From a checkpoint of a small transformer trained on Wikipedia: capped logits.
Each number is 500 + 50 x the weight over its row's rms, rounded and kept within 0 to 999. Layers, rows and columns count from 0. Numbers have three digits each. The size before them is the row's rms in percent of the matrix's.

# layer 7 MLP down, 192x384, rms 0.08, rows 151-191, columns 256-319
094:547491462581522489511491540534528552442477470527502442445540561577466498491449609564432402506470533442546577562503555461488501527544527456473500522487470365446473522447519589464484487460506556
095:555508542559478509400581550481489578401524577399539456463508402468504595530456537517525534501543549494498427616528502547447489506436487581502415490490390531541610548524473533435507410491562491
105:437494488405680545442503561631488421501470520460469498564429540508494498492602452462402560422426482482476516592530481525492457562420451470510500531492515521530539531533524556500616462436453595
096:499519464427543446366483446498517447499498449480444500484542377538445465443436546424536526542488441513550451395508528575527553399450530576584579481370448545514490531483591464558439505504529447
099:444488482391567482493447480538474529492509489483508481521543545479562531483448550432461511478614592534429601456566543549640584544485458487565454480515502522491473391533473478452518504499448532
107:515593496497426509481475568468500536550474572521476442475620477489524451495447522468466456417510457499523388526501460486474485542536452548568471532582531463452468431496572488467470455548502456
093:467446445584577503442557465526456513476581527491446483511474556557511493527503459532500469412527453404644488536563477511409497510426446490490534477424456507425472534568500548506456531498540501
101:565500594466509458498478524507558525474493466513490500606465504548489450525448509437405613422517502480545408436510502451518574462494490474427508472416561453411572606533464576499490465466480495
092:516521377541504540531545518511461509471501375496498559469491500590539531507408449470457576515526483467529622563455496512471492506432509504476573559588434526374556482525571546485603422527505468
095:483489514532496536478475469440551442456562504509568510515541450518498564533531512545445363436560531528501580506471522487417433527592470620508504485445522505489516560472360463602536535490556542
099:458466492475521450457583501411491565514593535494511536503523564459532534530498450560505550484406475518537548531506486559557552604439535459575492547595522489535521595529480525511511544408516524
106:454520455458526455482445489483508476486531543461518470471428505545532513461553446474442555551519480512458503503514494541557459511460469445448520541565467563620495475545502423375508521545542527
094:547501516530405423516511442552551553495511467572508511472519576534480571505464551522397493523389554390526411497560532430519590517592490550442534505561536411519588487558417496415491426547581498
102:501523502537506517500535433448518440370637526592512439528461481467569513476456502498579544552510520467477450517520539521541469561453529479465474516543461563463518444606407490459500485498532537
096:508526527467428485445494502476402490508485487492523523569411523517469379598549523508476431581547559566344500502479497460463587513455443566623503545510471574493544521565526512483540584512587483
095:532496507553514544615492454503460515433470379492490497585517458532463497565483480495473485536581611506467481493468493423420538517512486575421446528522527570522535487482485518581499438501556496
100:567541656565455434424420534488502533460506541515453520559502466550475543555474565499401607422548522525440511545481521488584522493581500493416452481534437489489452563578528455535432541543474475
092:446552516490547500457538617456509515435492541499508548537581483471473502472587429447583455459544481469565450532558503450447475487568438497514496532381486459531520451523428541492478457510569522
094:535483391430501507561512366485464464548420484486496545591571554543507558494512456404499632495459619472410523496437473513545544447527440477480458530425550525477572466499524405430486539470548468
098:519548494554574519579468544550538512532504502509505526515521457473491548454444509498511504561432499595543438381495478518478399491507527477484483564473461376477522464443455542421496482468446505
095:540526478467422513494488484544575508535512535554505471467560499508424532462523507376494526542496488616421551426505466547434501525531554519505526510470524456448492455500476488461497441606464598
103:511501498419594598434487541472441469456622497387525410542460488566485529505407469555458511562554479523593512474591459488500572492488415465528413556472542431460598568530430587508433526502525441
101:433539547446512591526476467556511464471468500489510529526495499493486485404532504505392441545615417422456470405517565488415403499557552576495407423402505545384453576522473573492528433465459560
094:484433470571509471409517483454480477459511528522502524501466506514510450451512497571542513468474444433486547463469584459460443593493526462445419562515329557541365533463470490495554541477512422
097:504562493451552488515480470531502486502465478487607407502477514492531560519506436473498493588557435485499519450509457437524478465450417434474522516432647564437483538501491492551472452561440410
091:549417486388485472445466500475544487482532518481433488497554505500513482462567500485567555534437442561420519475475405537509448575444483517517482439536510495439493560520500534550610606552522444
097:489463416502365432564527570561542506488502475419465517514554500488542511548481444593472500531508536549574505449525507486510366596557466498485459486453420554502408452634467482501508482495559535
099:547519389406631615467478509470552524576406427523535547489461494481494569546465585546531510500491520520508410509506485543529525509527516450480430563568457497455542464468527436546472543502608498
094:475493540449416518571497426508532388420474492572540503515413530510470574450489528511519486563447537495509398549507534522518550448515494522522524444569441564420465547453514526484534511453485439
098:560517508521452553453534470546467558417616478478488487549496462508466503399442512549481555508375460554470565502513413507482486459529479520451486477505469484546477457564497463459497555545529556
096:513428407482482497549477513502409557525488470599377469444584515506471495473513504588564480465467467467530485550493478474467396440508432535466490479487516516585499515509557458425499403523502533
102:533508502426382428533520515473550554430492525496399449487495569493460415474447586390477454482470590475528551537531426411444460487468617482546517451521515505512518536558532416528562446507519577
097:468467495455491511521509519528474423518579507425481444542461437489536492464531459412539504573548490410501473596520466437429506460462474497585506466455548525481488539536582498557455469498578457
098:588481454537446426526458546453483414473461491452538511506445465644498540553532558465584573547503488481511430427544473657502460512585507530525540471504491544570494447451484550472590472521468482
099:562471589420467507457545472515482536474570394557549554597511480551458554542426552453531545506513532531481548505455555496581497449567483578540481457475512515525509438429565527500490439555562433
102:470440524582483426550487532416483523554569436464474520513435394454475524506520517425511418540533539533423541417483483479567463423541449494443523499588498528480472452490496455509593514442558478
105:518440539463542516517548491597552477457413452542523526553578510502528543464554445456479566500561415482467539467444459538464477470494585574499558533492565563519543536488424520526616499441497514
101:530544515552509482387650507484478383468489465575567548519413524556417475501615504470572511436477557559629501494498581447455571417474515559552495531542560505482498468463518484554537536550466525
098:419441538478502463487441457565545464529436449515524519551529509546566519525511566541502503440449466525580506474520491478516389473457519523514533540461494492427559521508487495444478593469435597
109:471516520524430551505488420441564503513437501507528397514462522499484421515452541452552500559478583666430511569518501422532511423530503539419514487438410496510532445516487563551426517386458473
090:493551590576460529482433532456442473440531631505564593454483482391490482530501468421457505607532438489503529487458484487587597463482509554519488520437412543483466563489452527476477498485499440